config.toml
hidden_size = 256
intermediate_size = 896
norm_place = "pre"
qk_norm = false
parallel_block = true
init_std_up = 0.0228
optimizer = "adamw"
beta2 = 0.95
final_lr_fraction = 0.1
Each number is 50 + 12 x the weight over its row's rms, rounded and kept within 0 to 99. Layers, rows and columns count from 0. The size before them is the row's rms in percent of the matrix's.

# v: layer 2 attention value, 256x256, rms 0.0296, rows 98-124, columns 0-127
# o: layer 2 attention output (transposed), 256x256, rms 0.0258, rows 98-124, columns 0-127
v98 101:48 57 60 56 53 43 44 43 40 64 42 56 56 37 47 39 61 55 48 41 70 56 43 72 40 44 59 49 35 50 48 29 25 40 75 41 54 53 43 65 64 62 58 52 53 56 60 51 49 44 41 53 54 40 29 45 39 41 51 47 55 60 43 58 41 46 48 54 51 42 51 50 45 38 47 67 54 63 69 23 49 50 61 41 32 47 63 34 51 79 38 51 51 49 61 40 50 39 64 55 54 29 49 54 25 40 46 52 62 58 25 53 17 55 48 89 51 39 46 46 63 66 39 62 59 69 51 66
o98 092:70 53 51 50 34 54 52 53 42 43 57 39 42 51 63 67 48 68 56 54 52 61 48 56 55 54 59 43 46 36 49 61 57 71 71 37 33 53 64 43 56 59 21 77 24 43 45 59 60 53 48 58 35 25 42 57 38 40 43 37 22 53 42 50 69 71 51 61 52 36 47 57 41 41 60 75 57 65 42 34 36 40 65 51 59 51 32 60 48 54 33 64 61 41 60 38 67 38 55 40 50 43 37 70 45 48 49 50 52 47 36 65 46 73 45 44 59 53 48 49 41 39 51 42 46 32 29 42
v99 105:47 36 53 26 46 47 33 57 56 55 54 36 54 51 61 55 42 29 43 65 43 64 62 63 45 35 45 36 54 60 52 54 61 70 77 53 48 51 43 56 74 69 36 54 63 47 59 48 58 41 60 30 29 58 49 46 77 62 46 63 36 39 66 44 53 44 52 44 72 56 71 48 84 26 64 39 69 54 55 45 59 55 47 29 31 50 88 54 44 44 37 46 54 31 69 52 42 52 39 47 54 53 53 47 53 55 36 63 50 37 61 74 51 58 52 56 49 52 23 51 29 56 43 48 28 57 52 37
o99 107:35 23 47 53 48 24 58 35 50 48 52 60 29 39 48 50 31 47 35 64 48 61 58 47 68 40 68 57 67 48 48 35 69 57 49 50 45 80 31 52 46 46 54 52 61 53 59 66 65 32 31 55 38 66 57 46 59 60 32 39 54 57 55 51 38 43 35 51 54 59 50 62 52 67 30 40 55 38 49 79 52 40 79 43 57 51 40 34 40 36 35 39 53 43 21 37 48 51 44 41 36 48 54 62 52 43 65 33 48 41 41 47 59 56 40 38 41 53 60 61 42 51 48 46 46 38 66 67
v100 102:45 51 58 46 37 55 67 54 68 72 49 55 54 61 46 41 43 62 23 52 48 30 65 48 54 41 51 33 55 45 52 28 49 37 40 49 72 54 35 46 57 46 55 28 63 38 43 66 45 50 48 47 63 38 60 59 55 59 60 38 57 48 60 33 63 53 54 40 53 46 30 60 37 47 36 46 62 61 54 36 36 52 49 48 68 48 46 52 55 60 42 53 39 55 53 50 51 47 55 62 42 86 45 40 43 30 58 46 55 49 35 61 65 21 48 50 39 54 53 25 33 36 41 72 55 51 40 22
o100 102:31 53 55 43 48 56 51 36 52 47 61 42 60 46 43 49 34 57 28 42 37 45 50 52 49 47 25 54 47 32 45 45 64 22 46 77 39 30 32 43 40 62 37 64 58 40 66 47 41 51 39 39 47 57 23 41 54 49 57 45 44 44 41 45 64 40 45 63 60 34 37 36 72 46 56 63 54 46 57 43 48 60 54 53 52 50 52 41 41 46 54 33 57 35 73 69 46 58 55 55 49 48 47 60 74 36 64 41 39 50 55 31 39 40 60 59 62 59 48 55 48 38 58 61 68 58 67 36
v101 114:67 48 58 50 48 68 33 58 40 44 70 36 34 46 51 41 26 61 45 51 38 55 45 53 57 55 51 63 60 36 43 46 56 58 64 58 57 63 46 51 59 40 49 71 41 42 66 51 55 73 47 54 55 65 39 45 53 30 40 55 42 51 52 46 63 40 60 53 46 26 59 34 51 54 60 65 54 33 67 72 48 54 71 47 35 49 44 70 59 50 58 61 50 62 44 53 33 27 36 45 41 29 49 45 37 54 52 44 46 46 70 43 48 29 57 40 56 49 56 36 50 36 45 55 44 45 43 36
o101 118:57 41 66 55 56 35 51 57 49 55 72 53 53 58 41 45 73 63 54 41 43 49 47 50 59 26 66 39 47 26 42 52 50 53 48 61 69 50 41 56 46 58 42 68 43 34 75 46 54 42 48 40 70 45 56 65 66 50 68 52 56 57 47 46 34 51 44 31 45 38 75 58 36 44 30 42 34 78 52 54 66 37 40 39 45 53 46 42 45 36 66 49 53 48 44 62 71 40 55 45 44 53 49 41 55 51 48 46 45 56 79 39 60 58 46 44 44 47 74 39 59 39 56 57 56 17 57 37
v102 102:32 33 32 46 53 51 33 37 47 58 58 35 69 51 53 60 56 47 51 57 53 56 53 43 23 60 45 31 47 65 48 50 46 68 45 66 28 38 47 41 41 26 51 46 51 55 48 56 65 48 47 47 47 74 41 51 62 42 33 40 65 68 43 65 53 65 69 47 49 62 42 49 70 50 49 40 39 32 46 55 64 59 67 64 69 63 28 59 52 44 42 57 21 53 48 70 50 48 50 44 40 44 44 53 71 52 50 61 59 46 62 36 52 41 53 55 31 46 41 53 74 33 30 57 56 62 62 48
o102 098:64 53 50 54 56 54 39 53 42 59 43 70 73 55 41 42 41 47 51 66 47 58 51 66 48 28 50 67 50 57 90 55 51 53 50 42 44 48 41 36 66 50 74 43 62 53 18 64 33 43 60 47 31 50 48 55 78 64 40 48 68 60 65 51 22 44 70 36 26 47 40 51 50 54 27 27 65 16 47 50 37 57 42 61 52 51 48 35 58 40 50 37 42 51 36 31 43 56 39 31 44 45 52 17 48 59 61 48 48 45 26 49 69 22 30 62 38 37 59 56 51 54 44 62 41 44 64 70
v103 109:48 56 47 52 51 56 78 52 53 84 57 46 56 78 56 28 54 47 52 41 52 48 62 67 59 57 55 46 46 43 61 35 27 43 59 34 49 64 39 69 53 49 52 78 64 29 45 40 75 38 25 77 71 59 46 52 37 44 54 46 71 51 38 69 36 46 62 63 41 59 41 54 32 51 44 61 38 77 44 72 65 56 55 48 47 63 38 49 44 44 30 62 50 46 64 44 46 43 84 48 57 55 62 47 57 58 70 52 61 56 57 53 28 49 39 49 54 49 48 65 50 59 48 32 42 47 51 49
o103 110:56 79 38 35 56 44 35 79 69 41 54 55 57 60 40 34 67 52 44 41 58 30 32 55 52 59 56 66 48 50 47 45 57 67 46 52 42 48 71 71 54 63 49 55 47 43 46 47 30 60 28 39 54 32 57 26 59 31 47 46 29 38 58 49 62 43 30 52 47 30 45 57 54 43 56 51 56 60 63 35 49 47 54 48 49 47 48 58 38 65 56 60 44 41 57 62 54 43 53 53 46 56 51 29 74 62 80 62 73 57 72 53 50 47 44 60 68 56 44 57 43 61 48 70 54 60 43 51
v104 107:53 52 54 49 44 49 40 43 36 52 36 52 61 44 44 57 48 50 48 45 54 44 48 48 37 59 57 64 53 46 53 29 70 39 39 68 24 37 42 50 70 45 54 16 41 60 40 56 57 41 64 42 51 47 56 35 43 49 64 50 54 45 32 35 66 36 38 44 61 47 41 48 53 59 80 42 44 36 60 11 40 29 45 43 65 57 25 50 61 47 53 55 65 37 34 75 49 46 37 48 50 85 42 47 36 46 52 54 68 47 32 48 48 57 48 50 57 56 49 46 56 61 64 49 66 62 70 44
o104 112:38 41 43 52 50 73 62 17 60 60 29 44 57 43 53 55 51 53 44 45 60 66 54 43 40 60 35 51 46 59 58 66 38 32 40 47 66 72 39 54 45 46 38 29 51 35 30 43 50 27 69 39 43 43 46 43 61 46 50 62 57 50 45 40 39 51 62 36 64 57 48 42 46 48 72 43 58 43 69 42 38 46 49 51 42 43 40 28 60 53 41 51 56 42 60 54 42 37 35 39 31 42 50 73 35 65 47 57 39 54 41 64 24 37 45 42 45 49 45 58 58 46 54 36 31 36 38 35
v105 101:55 33 67 53 41 46 62 87 57 74 35 53 36 55 69 61 44 61 44 43 63 46 34 22 33 42 36 54 67 46 43 31 56 44 54 34 63 52 49 39 48 55 44 34 56 56 65 54 23 44 39 47 68 55 71 43 59 39 46 52 53 60 63 29 69 48 32 47 80 62 33 53 43 36 43 35 46 71 52 38 53 64 40 56 50 63 50 43 54 56 59 51 46 53 66 64 35 53 54 57 45 65 53 59 21 36 35 59 39 52 42 25 58 67 49 45 41 39 50 27 30 57 69 34 47 41 76 49
o105 100:43 39 61 52 60 58 50 61 57 50 70 52 70 51 55 73 43 65 48 50 44 35 54 47 44 58 39 58 25 49 50 57 67 61 57 72 43 45 49 40 61 49 42 34 52 51 62 45 47 44 54 39 47 43 37 45 41 43 64 40 64 43 32 69 59 40 65 52 57 59 55 33 79 43 29 50 45 52 50 34 66 55 54 56 58 63 42 29 43 39 41 49 53 46 59 50 58 35 56 70 60 50 35 62 39 38 54 35 42 41 29 82 55 38 51 41 54 54 43 55 49 53 35 53 68 64 50 37
v106 098:64 53 45 63 55 35 62 48 40 45 45 53 44 74 37 53 51 54 53 54 46 74 37 45 49 60 48 42 57 50 39 47 58 48 52 40 57 48 48 43 46 59 50 65 41 33 58 57 41 53 58 42 71 54 49 51 49 49 26 59 40 59 49 36 44 69 34 59 42 50 19 55 64 64 62 50 42 63 63 41 30 55 51 50 26 63 73 73 70 52 48 37 59 74 64 54 60 46 32 41 54 53 56 39 54 38 32 70 36 57 52 47 52 67 64 57 48 42 68 40 56 71 44 43 58 35 37 56
o106 097:46 59 66 53 44 45 54 48 25 52 30 32 52 38 44 62 61 48 43 35 57 30 37 49 48 57 55 42 62 62 54 59 72 64 39 55 47 36 58 32 48 71 52 55 33 67 46 68 61 30 68 46 55 59 49 53 35 30 43 46 62 26 38 55 63 55 68 64 52 62 53 35 70 57 73 68 22 57 43 62 33 60 57 48 58 59 82 85 46 46 45 44 49 67 45 30 52 45 59 53 60 64 50 55 43 32 40 36 61 54 43 53 65 69 59 42 54 44 44 47 59 49 58 58 55 50 44 45
v107 103:30 42 51 44 67 42 62 43 67 49 41 32 51 38 50 42 41 46 46 49 52 28 69 53 53 55 21 58 49 49 41 52 62 59 39 50 39 53 56 51 51 64 63 31 51 48 28 50 25 56 44 51 55 47 44 54 42 69 51 54 61 50 41 72 64 45 47 61 42 50 49 55 45 49 40 36 45 34 50 26 54 46 48 73 49 46 49 70 38 58 65 63 51 51 54 40 42 61 52 60 57 55 66 65 66 48 60 42 41 67 27 39 78 51 62 62 41 50 52 67 50 34 48 35 85 43 49 45
o107 100:42 55 30 45 63 71 47 44 34 55 53 65 42 51 61 52 50 47 42 46 50 55 62 62 41 31 32 58 61 59 66 34 47 24 39 49 32 36 33 37 61 54 54 22 59 52 40 31 64 45 51 70 48 43 50 34 59 66 39 44 62 44 86 46 34 39 58 39 36 63 40 32 62 39 58 71 57 27 37 35 62 60 45 55 20 41 60 43 48 61 23 24 65 59 56 58 28 53 56 50 47 54 66 41 39 50 35 48 58 45 43 36 43 27 54 81 63 52 47 44 50 38 53 51 51 50 39 50
v108 103:20 44 51 25 43 60 29 54 54 45 63 57 50 61 51 41 42 36 55 43 54 66 53 38 45 24 37 52 61 44 31 60 58 60 42 49 66 68 48 46 48 60 49 68 56 45 55 58 51 78 64 40 41 33 38 45 73 58 52 34 53 39 43 44 45 54 49 34 63 45 47 69 39 58 29 46 62 42 47 35 44 70 63 65 61 48 69 56 44 66 60 55 55 63 45 34 50 40 23 34 46 60 43 65 56 45 57 34 52 38 53 38 67 56 53 39 55 52 66 63 51 15 54 42 48 26 27 28
o108 108:55 44 46 50 36 48 49 51 37 33 70 54 54 44 53 47 48 45 56 42 55 52 49 43 59 37 50 44 49 28 38 30 30 49 39 62 60 25 36 44 38 51 67 43 48 37 60 40 46 35 62 49 77 68 45 50 42 60 53 57 49 69 59 43 51 56 26 38 49 43 35 48 61 71 36 38 31 56 39 51 74 66 49 46 32 38 44 34 55 47 45 39 45 47 54 59 63 54 48 54 30 39 37 40 71 49 45 31 37 55 61 27 62 57 65 48 51 52 66 43 53 51 50 54 61 54 66 58
v109 106:38 36 54 73 62 49 60 55 66 43 35 46 48 52 32 51 56 33 57 48 60 46 56 42 33 37 50 52 45 56 77 44 46 22 62 19 51 44 69 65 55 52 53 18 49 65 42 48 54 52 39 62 19 49 48 59 43 69 61 46 64 47 58 49 64 62 63 52 51 75 60 64 34 49 59 55 58 46 43 45 71 61 46 58 37 33 49 43 22 69 39 36 47 60 61 35 55 59 51 57 53 45 41 53 62 42 61 47 48 56 46 51 55 64 52 46 49 63 55 33 37 29 60 52 65 52 39 78
o109 111:47 56 17 59 48 64 43 64 83 47 40 49 80 75 43 53 52 43 60 57 29 46 47 53 48 62 43 57 62 61 52 65 30 49 64 36 48 49 62 46 46 64 35 44 59 48 31 58 42 69 25 59 29 54 56 55 52 59 35 49 37 42 74 50 44 33 40 50 37 40 38 43 52 71 56 59 76 50 38 49 48 48 42 37 48 48 59 64 42 53 37 58 30 46 55 64 62 81 37 35 45 54 36 67 56 67 51 80 57 35 78 66 67 52 49 55 51 48 55 50 39 54 41 54 51 50 26 54
v110 114:50 25 43 54 50 24 29 48 61 55 69 42 38 43 48 50 53 39 54 43 62 57 51 53 59 51 44 57 72 67 37 57 45 70 67 37 64 62 52 43 63 54 58 64 46 53 79 53 39 52 66 48 71 31 52 48 72 52 51 40 32 59 47 79 66 44 53 41 54 49 50 47 52 74 47 54 72 63 74 77 51 58 50 58 36 30 58 44 40 45 37 51 51 45 71 57 43 57 45 56 24 36 46 48 67 48 36 28 45 58 68 43 62 47 53 51 61 56 50 68 42 33 56 31 21 50 28 50
o110 117:71 38 51 63 44 39 47 64 10 59 76 58 42 51 34 40 57 41 65 61 63 47 52 42 65 40 42 37 60 36 48 34 27 86 58 38 60 50 34 48 53 68 49 64 59 53 46 46 67 57 43 57 49 47 42 62 34 52 48 34 49 66 61 64 43 43 51 60 42 34 54 67 40 76 29 38 47 53 39 48 74 55 48 42 51 45 47 30 54 47 60 44 30 24 33 38 47 33 46 47 45 58 47 45 46 59 45 40 41 49 46 51 59 30 56 43 65 44 54 42 41 49 44 53 58 52 52 66
v111 101:43 38 43 27 48 50 89 59 59 63 42 50 45 43 51 41 29 63 55 50 44 60 60 27 48 41 61 43 48 66 47 54 66 42 35 44 44 37 37 50 41 43 66 49 43 37 42 42 54 36 48 32 39 58 70 59 25 40 75 53 46 59 57 40 52 39 53 50 72 74 38 51 65 35 48 68 51 47 45 43 64 33 43 43 21 77 55 42 29 54 51 44 40 15 54 60 39 76 60 43 45 48 51 62 41 61 43 60 56 53 41 42 39 30 62 65 43 28 48 51 30 73 57 50 65 41 63 49
o111 104:32 42 59 45 43 50 46 68 47 45 41 71 56 53 41 70 40 56 41 75 47 44 56 54 36 68 44 62 48 69 54 59 58 57 47 53 45 73 48 50 55 47 33 51 63 71 52 50 30 48 53 50 15 61 52 49 70 53 52 35 54 30 45 40 52 48 74 45 60 48 57 54 59 40 61 46 66 36 58 53 60 45 55 59 72 52 50 34 44 31 47 47 47 41 63 46 52 46 31 53 71 55 69 45 50 47 63 66 38 40 39 74 62 51 34 50 57 52 36 50 40 60 46 50 46 56 51 55
v112 110:35 52 64 53 32 49 45 57 66 34 48 59 52 48 53 30 55 40 39 46 37 46 65 61 59 44 49 26 14 56 32 52 42 69 63 39 41 54 59 43 53 56 48 44 32 47 55 55 49 53 34 53 37 69 54 58 53 45 36 45 70 54 53 34 51 51 49 39 62 50 54 59 31 57 42 72 69 64 65 54 35 57 61 33 23 59 42 46 38 59 63 48 60 47 74 53 54 54 57 58 57 35 47 64 69 53 46 67 45 56 52 36 34 53 71 60 55 38 30 54 43 45 30 68 60 50 45 43
o112 110:49 65 71 38 36 35 49 69 55 34 39 34 84 50 56 49 42 43 44 50 42 38 64 50 37 46 50 63 52 51 48 54 66 67 75 60 25 28 46 53 52 59 47 68 71 59 30 72 59 61 59 45 52 52 51 66 59 54 58 33 73 55 36 48 66 36 39 56 46 56 48 41 67 55 43 77 49 54 49 58 47 38 66 48 61 49 65 74 38 65 59 53 48 40 54 27 36 69 43 48 49 55 55 64 60 39 60 56 46 37 50 34 49 43 58 57 53 60 56 48 71 52 51 66 39 45 37 58
v113 102:46 44 52 59 41 48 36 51 56 47 57 57 25 32 37 65 42 45 54 50 51 45 35 48 51 45 61 60 61 48 75 53 40 28 36 64 43 38 52 52 46 52 26 40 45 69 57 37 50 44 72 50 26 59 49 50 65 68 57 47 45 61 51 64 61 53 63 37 64 47 73 48 74 44 60 46 29 40 42 46 82 51 52 46 43 51 59 59 50 30 33 41 61 44 48 50 61 34 44 36 57 34 41 48 75 58 46 34 79 49 56 63 27 61 59 47 28 41 53 27 57 36 60 47 32 58 45 59
o113 109:32 29 48 65 60 53 37 37 60 62 47 48 24 51 43 45 41 54 50 63 27 46 37 60 69 58 53 42 82 49 32 80 60 51 38 44 57 66 41 56 48 54 57 48 48 57 52 46 39 54 41 67 32 43 74 54 49 68 49 59 43 33 53 58 52 54 53 41 56 55 35 58 46 59 74 45 68 35 44 67 15 47 52 76 58 50 65 37 58 36 45 34 43 65 34 51 56 49 39 26 47 36 61 62 48 44 46 62 39 38 63 51 44 39 38 35 31 28 48 35 37 60 38 41 18 34 69 38
v114 101:76 58 59 41 47 28 64 37 43 76 45 59 67 47 57 55 30 45 52 55 52 47 48 81 49 58 52 37 44 57 46 47 36 25 33 56 52 53 52 42 57 64 34 16 44 34 76 49 56 69 48 58 50 72 57 56 34 58 43 56 42 43 55 29 29 43 50 37 29 49 60 47 52 42 55 57 53 55 53 45 61 45 42 49 59 56 48 50 60 39 52 48 49 47 73 48 59 41 47 42 22 51 35 43 53 67 35 30 41 52 57 63 38 53 54 56 35 39 65 29 63 56 39 51 52 71 53 44
o114 102:46 43 56 69 62 36 57 48 60 41 54 60 38 44 53 45 70 43 60 31 46 34 32 34 66 45 48 47 64 62 38 72 56 57 42 54 49 65 57 59 61 56 73 52 38 41 37 75 42 57 52 38 45 44 68 51 66 67 47 43 44 50 67 72 59 53 47 59 61 38 44 55 58 48 50 48 69 54 54 62 18 58 63 77 61 52 64 66 48 75 68 38 51 55 57 61 29 68 44 63 48 60 55 63 75 23 50 46 69 43 57 45 36 37 55 43 44 25 39 48 62 39 42 71 33 70 69 50
v115 104:20 39 45 61 48 56 65 50 56 16 45 46 33 37 51 36 52 54 49 43 53 40 58 48 53 54 51 47 44 64 55 46 36 41 27 60 57 36 47 44 31 40 68 48 43 50 53 55 41 55 43 71 59 41 38 45 33 53 62 46 60 53 34 59 44 59 42 55 34 72 38 56 56 43 26 53 38 73 62 56 57 43 33 73 49 63 52 45 48 43 53 45 39 40 20 50 48 51 60 58 52 52 44 57 80 42 58 79 51 38 37 70 28 46 51 78 69 49 38 79 34 55 46 62 74 64 54 72
o115 105:51 63 25 51 64 60 41 64 55 69 45 41 52 52 48 54 47 61 51 49 54 51 40 48 43 76 56 49 34 51 67 50 30 61 43 23 35 31 59 49 42 50 41 39 40 57 47 54 21 54 64 53 52 38 47 57 35 43 45 45 47 36 39 53 59 50 65 39 52 51 43 49 43 40 56 65 32 34 61 47 52 49 31 53 55 33 59 74 49 73 32 62 51 52 70 52 32 46 40 59 59 39 71 38 38 43 53 84 46 50 47 54 29 52 60 67 42 50 50 37 38 49 50 33 46 47 39 37
v116 115:67 58 43 66 41 39 39 34 46 66 49 52 45 48 52 62 69 43 44 58 47 43 59 29 56 70 54 70 57 46 34 35 56 47 69 45 56 48 48 54 34 62 50 64 71 66 57 41 58 43 72 15 30 48 62 55 43 39 28 59 30 60 48 31 45 48 41 49 64 37 47 54 54 45 61 34 47 38 25 44 44 33 45 64 46 39 41 42 56 49 54 59 48 55 46 38 62 44 45 50 73 69 43 48 25 66 43 51 66 49 31 63 49 58 47 50 29 46 64 48 53 45 57 38 44 51 56 52
o116 114:53 46 67 50 49 63 46 29 75 69 37 43 38 33 46 70 60 51 49 47 64 52 47 49 55 60 31 27 47 59 42 49 59 44 47 60 80 53 46 58 33 50 51 23 44 63 58 59 72 51 51 75 50 50 54 58 42 29 50 60 58 45 43 39 59 41 57 64 45 61 42 33 39 57 81 34 45 41 51 57 39 52 49 38 49 48 59 57 51 35 42 47 51 64 18 43 63 46 51 50 78 61 49 64 32 53 19 50 47 71 79 45 45 58 45 36 58 58 57 52 56 50 60 38 51 57 52 39
v117 103:36 58 62 35 40 60 42 49 56 47 44 51 35 62 56 30 18 24 44 66 41 46 60 32 50 35 48 41 53 46 45 64 48 67 22 44 48 41 52 58 59 68 62 51 46 56 44 55 39 62 35 34 27 42 54 55 42 47 55 65 58 48 42 37 49 43 23 63 67 57 46 41 26 55 45 49 43 59 43 45 25 54 30 44 21 53 52 57 59 51 68 48 59 62 32 57 61 45 61 53 78 59 63 65 41 49 38 58 29 47 48 43 51 40 44 29 24 51 52 33 53 67 61 49 62 39 41 67
o117 105:34 53 70 46 34 58 63 54 53 51 31 16 43 46 55 91 42 34 36 48 57 68 67 51 50 49 54 62 37 45 55 54 35 29 51 72 50 38 34 52 30 53 52 56 59 56 53 49 50 40 54 59 58 61 52 73 59 31 60 51 58 36 36 39 43 37 28 63 58 71 38 45 56 60 44 69 37 39 37 48 55 61 56 57 54 54 56 42 62 34 47 40 72 60 54 34 34 57 49 67 53 69 70 47 62 26 57 39 47 47 51 41 57 64 49 65 59 64 69 55 57 65 54 51 36 51 35 36
v118 106:61 55 46 45 58 65 58 46 61 37 45 52 47 41 57 27 42 46 41 52 69 33 47 58 58 44 53 53 58 56 48 58 23 46 40 32 58 22 43 36 47 32 63 49 50 31 51 45 55 56 51 60 45 34 55 54 49 56 41 57 42 39 61 64 40 58 52 43 22 53 54 61 38 53 38 39 31 38 47 56 45 39 59 31 61 45 51 30 48 51 72 61 34 33 51 60 55 42 51 56 38 33 55 62 51 55 52 51 55 57 31 45 30 47 60 47 47 43 45 64 43 83 36 57 60 88 38 66
o118 112:44 49 31 44 58 60 38 66 64 53 50 38 41 58 59 74 47 60 45 62 20 53 33 48 57 50 49 51 44 55 65 61 36 50 36 38 44 31 45 57 49 43 34 54 43 54 45 55 18 51 51 55 56 52 68 59 61 44 50 47 34 55 50 48 54 48 54 43 60 31 60 51 40 34 56 74 47 46 53 38 43 50 65 64 50 54 42 56 35 41 50 57 65 45 69 50 48 73 44 55 53 42 63 48 58 49 46 56 59 53 58 43 48 70 52 55 45 45 48 53 37 45 47 42 18 48 46 27
v119 096:61 51 53 33 55 61 41 41 39 58 52 77 67 54 48 86 46 41 50 60 60 56 56 52 54 51 31 55 61 38 27 67 65 68 53 59 48 43 53 39 62 56 64 62 49 40 62 53 63 54 60 29 48 40 33 38 66 61 39 61 25 58 60 51 38 41 60 57 54 41 59 51 49 50 56 53 36 41 40 24 30 55 50 56 48 37 48 19 34 44 49 54 59 42 41 38 43 31 45 51 26 64 66 40 46 58 56 76 65 46 59 33 67 54 41 54 37 46 28 52 66 60 69 60 59 52 48 46
o119 094:60 40 55 44 39 50 61 52 34 32 45 66 27 34 49 73 66 36 44 53 56 65 51 25 68 32 51 41 57 58 63 24 33 44 23 59 50 56 14 58 44 41 46 18 57 49 54 50 50 23 39 62 51 52 63 40 54 68 54 55 35 62 82 30 38 53 47 37 53 46 54 54 37 46 52 44 55 44 53 36 48 65 47 54 43 50 35 35 70 37 48 43 59 29 46 59 78 53 58 57 61 54 42 48 39 72 32 33 44 66 42 47 42 61 43 49 49 49 59 47 45 45 60 48 24 49 56 29
v120 099:32 60 39 46 41 46 53 33 58 22 47 76 47 41 49 36 56 32 73 54 45 58 44 66 49 43 50 47 57 42 61 83 60 54 40 47 53 60 44 39 52 32 56 61 37 55 26 37 50 43 36 33 68 45 52 43 56 60 48 51 45 50 35 57 56 67 54 47 41 50 49 48 41 54 53 44 40 36 60 52 63 51 62 26 38 20 50 47 34 60 44 58 67 42 21 53 51 67 68 56 77 55 33 49 90 51 48 39 36 37 39 43 60 59 52 58 61 62 52 72 42 56 47 41 38 40 43 60
o120 100:45 58 21 45 39 55 43 33 29 65 63 49 43 70 53 35 41 33 56 58 48 55 47 53 30 24 61 47 60 50 45 50 21 59 64 55 46 62 38 46 59 61 61 54 55 50 37 51 43 45 38 71 56 62 63 45 46 52 50 41 73 47 41 35 50 63 47 24 55 82 28 31 44 66 59 72 44 51 33 50 52 57 48 41 53 57 67 66 62 35 54 43 48 68 60 45 47 65 46 32 55 41 70 39 43 56 31 67 45 36 43 35 54 62 71 71 45 56 55 59 33 51 53 47 47 28 38 65
v121 107:55 80 43 42 57 61 57 65 79 37 26 42 63 47 37 47 53 60 44 66 44 52 42 31 60 60 47 30 71 48 41 45 43 55 45 67 58 27 41 24 44 49 49 28 58 44 54 67 77 38 55 34 68 80 55 53 36 52 38 48 28 35 45 45 32 51 43 52 41 44 33 51 48 49 45 23 28 49 27 36 36 41 61 61 57 39 45 50 46 50 56 52 49 44 37 68 34 56 50 50 30 49 61 46 60 50 49 73 42 61 51 58 62 38 32 50 44 48 41 54 47 53 44 49 27 34 51 38
o121 107:46 53 28 38 57 57 59 54 46 47 52 49 08 58 62 49 38 43 41 33 48 79 48 51 43 40 53 48 52 64 67 41 31 38 48 60 42 42 48 32 55 31 68 45 61 63 49 41 40 50 26 41 48 46 52 46 64 43 56 59 61 66 64 60 47 65 62 69 46 58 36 53 45 40 54 17 51 35 32 41 52 75 71 62 46 53 43 46 52 63 38 37 76 21 62 52 39 54 63 48 51 59 58 28 42 44 30 44 56 57 22 53 40 44 48 60 53 60 59 59 54 38 57 46 43 49 65 33
v122 106:49 60 50 38 63 51 53 42 71 51 55 48 51 57 54 47 53 42 45 63 44 38 54 43 43 41 53 48 53 41 49 59 40 41 39 43 53 53 45 38 47 74 65 43 40 55 47 53 43 53 48 39 29 52 58 54 34 69 43 44 55 52 40 17 44 40 27 47 61 63 55 40 38 56 32 64 30 51 27 46 44 50 18 37 37 40 52 53 49 64 67 40 63 50 36 36 66 58 59 53 79 63 31 44 55 51 60 67 44 55 35 56 53 69 52 56 51 62 66 55 46 47 59 72 60 44 40 41
o122 111:49 56 34 47 52 67 58 39 47 46 37 29 23 50 59 63 59 29 56 30 55 67 58 46 59 49 48 45 64 47 48 42 21 23 50 60 42 32 42 44 41 62 72 53 52 46 30 50 52 59 36 61 56 42 61 52 51 45 52 49 49 44 64 20 54 55 24 72 53 55 26 49 40 63 93 58 44 39 35 55 48 51 65 44 35 55 79 66 67 43 42 33 65 52 57 52 28 56 49 52 44 55 62 59 50 35 38 56 53 70 47 31 35 56 59 58 73 65 57 56 52 51 67 50 31 52 40 50
v123 105:58 58 27 54 51 49 40 54 43 07 50 36 50 38 63 51 61 32 62 39 49 41 61 47 73 63 25 68 64 47 51 41 66 36 43 45 56 46 48 43 61 55 50 55 37 42 37 54 48 42 55 49 37 31 54 59 28 45 43 66 37 44 49 51 46 67 40 47 39 43 34 63 44 56 50 56 58 36 63 49 49 63 50 63 53 28 52 31 55 42 72 66 27 45 49 42 53 34 31 70 35 53 37 57 66 80 64 61 48 54 51 56 64 42 39 51 59 38 38 61 50 29 58 36 64 62 21 51
o123 105:46 38 46 63 47 65 48 63 63 73 51 36 57 50 40 59 79 60 41 47 52 37 47 40 63 40 29 43 57 59 48 35 39 50 48 29 62 33 48 56 55 44 44 19 68 61 53 45 55 48 60 60 72 48 34 48 45 66 64 72 59 62 59 54 44 42 50 32 54 51 63 48 48 40 44 49 52 42 55 63 59 55 38 51 50 46 55 51 60 56 51 40 51 64 58 60 61 59 54 42 60 42 60 43 31 66 34 58 49 71 71 34 41 49 60 59 59 30 49 52 60 43 42 29 43 53 40 38
v124 097:42 48 53 65 48 34 50 54 57 54 28 66 54 34 37 43 34 48 33 56 72 44 37 58 42 39 47 44 47 47 71 31 28 52 31 43 82 37 50 63 56 48 51 46 57 33 37 45 57 45 62 74 52 45 54 51 35 66 53 43 49 48 56 58 27 57 48 36 32 47 67 51 45 59 45 31 58 68 30 63 68 48 39 31 45 43 45 43 55 46 34 43 42 40 35 56 59 57 61 67 50 39 36 58 49 44 56 55 50 38 39 52 32 44 49 60 61 75 44 64 28 50 26 52 49 39 45 53
o124 099:34 63 23 50 69 50 57 28 54 37 38 45 25 58 65 34 60 49 56 36 39 58 35 55 48 68 62 66 47 62 59 46 44 40 42 42 36 39 57 38 53 47 55 53 55 54 27 50 40 51 27 63 44 46 45 26 58 41 35 49 33 46 58 62 48 56 17 53 52 40 39 52 37 84 63 46 67 46 49 29 39 59 59 72 34 44 68 45 46 65 40 51 69 43 71 56 35 61 48 44 47 38 36 52 59 37 60 45 42 38 44 57 46 34 62 64 47 33 52 57 54 55 46 49 41 54 46 59